Part of a small language model's weights: 56.8M parameters.
Each number is 500 + 25 x the weight over the matrix's rms, rounded and kept within 0 to 999. Layers, rows and columns count from 0. Numbers have three digits each.

# gate: layer 11 MLP gate, 1344x512, rms 0.143, rows 1057-1087, columns 0-63
# up: layer 11 MLP up, 1344x512, rms 0.147, rows 1057-1087, columns 0-63
# down: layer 11 MLP down (transposed), 1344x512, rms 0.207, rows 1057-1087, columns 0-63
gate1057:507539527526487479474555511527579496487449487556484503506528527459496508496528516462461528518509526506527482545501533496554503483549499524477499471474504503479544532496497495435483441566478491
up1057:472479473502533504487478524450533513503449411484521523504485530482532481487490513517462465519517470500491504470479506510515454500497506495509531492521527477513493504503503486482497505455551503
down1057:506484525499466425512490470460501492450487516486474478494415490494495487471461481473512547487458508532466477518502521518488453474509524521495504498528526502506497479450522490485513470480523476
gate1058:517515511565487479486504463475489530512515494515515521477478553453535454504508473556458518520476512477462533553495532481484513498531479493511511478500481480506514471492544492525464512467507492
up1058:488473502487507498523508497517483520472496470535481478521508519527478466475503464476553494515536485543521492477492507488497458503471532509518510487517469504536503518550555473478558456466479515
down1058:481539479491516503511478522515507508500528511494505503507521497465553540504457530425541482524497530571537517496501479487534482424494470511464530534533513490509493481521501535504508507497479552
gate1059:513505529453522471519512512492498574486489473475495502504516500543442539480500499518467517481497506513547499524492494485506489471495519497467491498502473497469484528538496493505539465519524480
up1059:537540514512528524476482478502486523507512509518484498520483480493496479509495495478497466510479484492530489494477517524475469504510490500471481496501450461536512500509471548515485527527523500
down1059:485505496481510525480552513498499489511478523519522486529511488490574528508487525505551520556483511468475464479485487489506484542512466440486512464477513488470457475490535455433479510525530489
gate1060:468489508490519513498533471531510498515515471526515498476499475529503538504489498488503478484536476509530528494521504511494494523467502541543536485485506493489467502503506538509497519513489463
up1060:483534487511476524495481522546576528498480489516507523495507461459467508508551496529508516504506542517528493533495493529502512477507534519523502514457516469500556511493484486456525489538493508
down1060:505505499509469507536530498475511502459545476547473515533498478508499510465520510497499497465475474476523526486526473492550554499548543511457518463501524498475478460513477476492540482504494486
gate1061:465507520537491490511481541493473481497465509498502479524511506498505540501495479479510492521516465529461511551534475503480475505501525507491502533526504515521491503503492519484514468531521466
up1061:490466449550502555471486520506492516515494506492519514467497483514480521493502505476493507502478461482527524523504495501526505502511486481501535501460491476505459508517454497532479495507478512
down1061:534513524476522474480488525475524514524495499477477474512511511494489496514476501515539501499549491525509517507477445536489493495496562448492519520520516531486463491503507506496523448494482511
gate1062:504480503463518507517503496483474479482473516458512530518528506538459489530448504433521495512532468501531471520521441499441510492512467500476548528501518537487485511513520493506499526459517522
up1062:485544478529529539486538532527501503497550542500525491481528518551488546478575496481488464467505477504502499532488532496516498501505552463513542512523516506485478493505478526454525477516501511
down1062:476500482562509517532532461498509479544475540492538529478483534509500494498527506483541454495495524543506476471497465470526541491474526466531530500538492540522526446509498428484472500460466522
gate1063:495493511523528504509507482538501501506514514464504483502576475542506533471492448503458477480488452516455426477507513494497487467485486458547489479476505496481529493452522518510526525477541550
up1063:502504554477503461504478488532522479487465515517500505492495507514540498503486517510528509520498497454506517501470487515466467455465516465471437530484541481473537510492487461506521518502468472
down1063:420479518435487537471499498490500504468485463455490497506482502500493465552510492540502508515536484457514504475489482484473491508492492524467482487524531465514497501483490483500549509476531520
gate1064:510490535538557527495467498479486502514481493467482522501493485495503492492532446469524489482452496497513491513477536495544492523504463493496494503480497495489502491438494494520534505465510540
up1064:501508493518507496539452490486464544473513515470505524489526529516507480528481466509536489553455526529474527512455523481524533489514518523487457532503507491505513528490515521478485495526489537
down1064:491514460562535516507526464500497518469501505484468542509464546507543483510481480539510480468507493495533467448471492495513518498499429525500536506504439525490486486527502500505507511509490495
gate1065:515510488494521525487493548519541522511455503520473482572485500457528503499529509473474509482515535496491434519510454490543515504489512515536508516497513482522514484512503506501523519535449481
up1065:466518495539505526468506489536505482469480458484472504525499453495509530484490503473476471464508524520528539541497529518488504535451485478490492479495517458502491469464519494497527527506509492
down1065:498491493542500501532474541495512484546523515472499463522521512525498486487495575473565456489517522519485442556482530510514484547500504497523482536468455477501528502520509501505540511471498459
gate1066:479488515508498483504500489491452501541492509487506529470478452493495518455475508512449480505525515528505484515494498479526486477487474505513505498506497513507476470453476506481477496489511510
up1066:507473501518510450540525467449532504471489463548487468494505510475499499490506468485471500451480470536463503503513463456479537567499500499449521516469513521484493482503507483503482521535500474
down1066:517486515722473473533481482480508489485516515535533436482534482525528465480490489523520512532506478500488443491474467527462512493510490509538536508515518512502474509525517510506558492490486492
gate1067:508465521484472517520476557484474498471475483516461509484533506486523492515482537517547503487534499526472469516524493538535497532503515490521519537483495482543493448491478490490537517516526473
up1067:503517499511484540509509518474447454508489552457486493484492483522492519495488523488505471476535484493454473525478488502526521514515518520533523484508531467507469498485525485481482472495497485
down1067:525469468499471475480486497512520464471474530479542464471537484524495507548533514469478497515521514504507502510496455467524478479544500491543524477520470486510505487523483468456514475497565509
gate1068:476528512531508492498545505508492483494487474511467517470509504495527524517527483526498477460498492522470489509526541472496488446572479486482466509508502479472504492486529523437500505496494477
up1068:495474467478531522474521490462540515535494498532503494447492453451493529540484523451471498500520518507475522494522488506461491501489502477514479556521547484520507491461495501542510504433486479
down1068:515557537483496505486512484484538462492496520479527451528467502477478541525492482499484462482473472515527450490467529475479488520474480471486445462516492531514482521473517531480536486490494468
gate1069:520471517499498508519515551488543575493510490515537524471499483491494489511493565482483506465534532518488515453500516501487475523490481496465512468532461484491526534526504511488548502510486480
up1069:483518477532466481507518508501490494485489523520536509466507524514468483502519482509532503498481427552557498505490508531484495488520513471485510551518464507473452533496498476485540520478474508
down1069:541484464442456497504503502488502504493522544517472543520504489505465495473535503499519493445512489499499476496473504478476532468513523478515473508500474508523486497489483508504496508509499493
gate1070:512492512496476526515488475495484484514474477467530558468543510487495515541466451520486527515511516442476524506497539483501484516478484530541476529534499488501501464513518497454479509498513508
up1070:528499513499521538486509514474486477537457528515500495464538488533523489563538558497508484467518485524487497486525539509450501471514494510522523510542541480527477487494492509480487531528457484
down1070:469509517558503464486501497503524447496526523487486499518484429460482503480514549497454537531529490520452421482526552533506490516452509503495448510561520566458490516489453482522525507498545440
gate1071:474516512524479540488508483472492496513463536496489529505529527479501487498462487430495518503514477516527505530540496463491446480496473522505507478510510496504521469530476457503553480527509499
up1071:525516517498480470512538548473485517530505494510486490480504459516485488464493509409445503524491506527496502538529539522495469463480495530504489504489520490478500540516489488518479466515481543
down1071:507493550593542499453485509498516529551476511514503526499515497526531504468482539505477490548530525490498490553518506492496544489489514522514521520498468481480502505481543538494507497522472495
gate1072:458504476503476473499478492568515514465488512491513513479513515537505479453476585477515439464454508501511506487498517538474483507488549496564481524541506538518516541482514473505500498509495534
up1072:466519495472539511494504486516511471503468501465480478538501508510517514483491475489503489520480503500478467466516515496515468474502513534453488513515556464483497523491491509472524514504530530
down1072:492509465473503493483497484469464536473493509520507524517514473568514520514491533516498475514519486488516478504493516517492527518498469514513514521474464479471467478502558502477509507513527483
gate1073:519497510525509478501513490515552523496509518482499515462488519459519508524501499471527446517505491459482534459519455470523500506502458464542498520522474496520499481523500472497527491507507491
up1073:497481529445510493498525532511530512491525493538446454496487415503483519492546496505537476519504507465511484511540543501508528523463508518454491486511550512486467529494475497526476519496458524
down1073:497468520506506475520517518509502502477510472507512485532498484501511558510565461493477481503521512491491539458477493491517511460495537495510520482556522475456457498504475473500515468468454525
gate1074:502497517529499471511499466504530499507519476536486532557491495498494521475486515506522524529505527521506490494528516463526514499504481473490515499501498517516471520453505485503501489497483487
up1074:496515547524504457525467503464489515460501531478480477493530526495505517496451500471502471513518482523488536557484508497464478507475465511558506485526506515465512516537503509471485529490491425
down1074:495496509566470478467494501501493501485525500508533496491509501466485511508509497502533536497488478508484509481525506494523512489520486492562520465457449499479486513511525501495498522467492487
gate1075:486524512559504503501488498482496510461473454443480496511556525493527536508476474517512463519506492510511518514496488483464559460495432476491505497498454547515488464486502512485527501495529507
up1075:521512544513512487506500470464487501514494503502498506500570503519519528494510470483521512467500479493486517535466544493465524488540440499463536505483492498507473494482528485468461532480465475
down1075:472471493763473514516476526507519507467492484556479509488506481500479494523486487469462514496507558472500534517542474529495510499486514546488476519474504512510528514507511486494529520538503520
gate1076:507498480479506503480504524568503532505499556519534521509490495506517483494475485466489482483496480511463468521539469495469510469518465541459501518485464481527514509511471503496485498465511496
up1076:493505546472496512543517563514494522488522481509491538457495469496495518506526488477468463532504497498490512520524495552543477540461483525523509546505499526504494510523506497456508497461517521
down1076:458495504549473498506501506547504481478470478495504536536508498490449518530514506507449509464499510514497499514514490486517479500483500491516528540469502476500516494539497520500520512462463477
gate1077:528517477460526529514447500524511517509484514536478538508453489524499496469510441508522492470473492465488491537483510513504504523528419507501498489470507472460457468499528483522521482491493500
up1077:494473468464475515467479468450525519510465533494503502490480488490505456471486518482558521521509513502549499491520435506483505531512498457467509511463472490462451474502519471531525530521507464
down1077:536478466477511505500479528498447553474489513448441526492488499495509500502509506528487504500545520541510503481498466516484506511506569536483494448446514487518477494487547534465502497501525522
gate1078:456522547516479479536488488467500505485502496464441509514510532487488481518496529525484452512505479449520520517473493508523535516501463537464527494480469479525489519506506486480498481486494468
up1078:494541499517479488523501516465507485513496489536471503521478474516557466471455514477521494472479486465505520500500474543532493522510497520464494531470478518492494526449504438459501499472510477
down1078:500474511601479480484463497520523470474484523501497476470531532458510493461492476506514529510515527487472541482481470445546501569473428530491518520447499468498490494491506487511465548506502537
gate1079:504548550511533512501491498521533487524478484541466492517527456496487537490519484483531494502509524461488495479489500501492500530515499501501502492481560443487506498460491537469493523524513489
up1079:486520554493488496533490506553559531493468508532504478505487498472525484508507517448488488525485537502509517542473471467449508540525474479486516526515551482499566504533501504511492483494503470
down1079:478499490475501515506505473511494533494456502500481516462522511497448443472474487485504501492501476519547530537481464530474526504474532469517502522493498514532495532470488479450482499494549508
gate1080:513470513541550517500490484495452455448497485554488527513487523461470483498502521470471489488537494490526503496496519505483484455486513499506555508566530525467517518507497509482568498518544499
up1080:510522468532503459486497477500511486471468514538525526517482507481504473543508504503495534516548527492481506494525507501532503505483515516538489496473532508471479512508500503558502538503485537
down1080:479483466454505494501479513480506490498535496504519554521454487534490512479560435478527505509493484502528474493487548503501537531485512500472480471478457498494505563504517475508472506499465502
gate1081:500512467519519511485500480469496511486487485514518468534489524497473466482496440518535428483548533490498521512472515513499502495532498460481530516484497472490500534531513534476531481517534525
up1081:490513492481539495466510479528477508505506520510477519533505468476435473525512494483522555496509531505500517506547447479510508480531535480509480484510522514509499559507518483560488495453504528
down1081:522551530521510527497517505535518515475508492462463508486449517489502478532497502501488471506503502471554514537488494513508464485431387479450493508496501573520487440512520509496492484495498513
gate1082:495504414507517500480544528490514507500504523586498471477549512500493514510502541485466504470534474487497538518499570471461502521489535514502477485502533527518491478512522495484547528483536491
up1082:487527517525522496564519519518515503509548529508510476523489508522480477483492504471507498460500503538551494497509477573547509488503511519499555483472529495498458492510497521481532483505495500
down1082:517556455537537503512473482489486508511477516494509474458505537540501488546495469499516517483487453497512500466566448484532496540550445498534508514495513523485546464473575462524530514518514503
gate1083:514503469466481508486494513464461503469532482537512522471491480497483485534489466488506447447515534497489458483508487482480472510497518499445510502493505451512466514519484487447532486477477496
up1083:497484544493484445555507508508524474464507512517475511525521494505497496483526509482490516507506506475456489472480512509502510494483500452476478497544513515516479458516535434527553522533528501
down1083:536542525557498470484526486484498512456472489494480537451484508528508491515457443547472465504527473495505414522487475493529561511525518527490453493488550533551498500495488478495470517474526505
gate1084:519514528520496502512538500475527492491507471500445518526581540519506514529526509502528506499499533496522477497538502497469472519458521486537474473522510492532466511467527523514493506509486540
up1084:526489494479502482491490497512503529490493467491533478524502454499476483462501494504479515504518516497473485456455479528496525476530502474514535499543461494492499523464497491515531498530505509
down1084:504470500473502518503475522509551482487501504528537472468476511482517462502497483491496499535487514530526496513499487489505484485489484522463478504491538512508587488475485512545508492521446505
gate1085:526484537473516485478501536472502475538510543515499534489452506508562517501452516468535539489540471475520553484528566480491474472483474461504507475467485483545507522485497500479492501542540512
up1085:508467511469489490514500476546541468437498507545489496461514463514490465504497577520506498479474496467508468473486458429516469528524492559460509483496491497448505464505510501555495510523516447
down1085:488464483515500537495482468499518494472464458477511533521522527455450500534486500488509527453500519540516456469511517502515453476492488522490530513525496517505494510490505518503499483529462497
gate1086:501505456505478496483493476478468538517462465507470516511517516518495493475512531494503509488508534501488491449411485502505489514490490506520433479458479499492471498495446521451502463537517504
up1086:527506504496493537451514509471540530488486525529449478498492513546564501503520512445489533457491551507440479485465456505491527500484498503524485493494497506502488550501544475459529481479502496
down1086:507468484489485471555511522479476565475456466479473496502455493509516481525553519528499467487506499526478463468489445519506470444456560457506525496490504488500526532496536490460515503515501523
gate1087:502521459531493490534503483503474503534496536508517465455541497461519458454513512505495508489493518490512518524533543453488520488502497479537504481491554514487498515500515486503502488530529534
up1087:492504521487483506455477502521543564508506495493489533479472475470498463492522511477510519492480468503474508481473495522524539494514504495481482466494477493522500548458502468497522458518506492
down1087:473500467459474492486467492511529495494510514486537511504486502502493471525512460483474497502483470529486514440464510486520507471447552468543487511518542497507489513573525500528478530498491495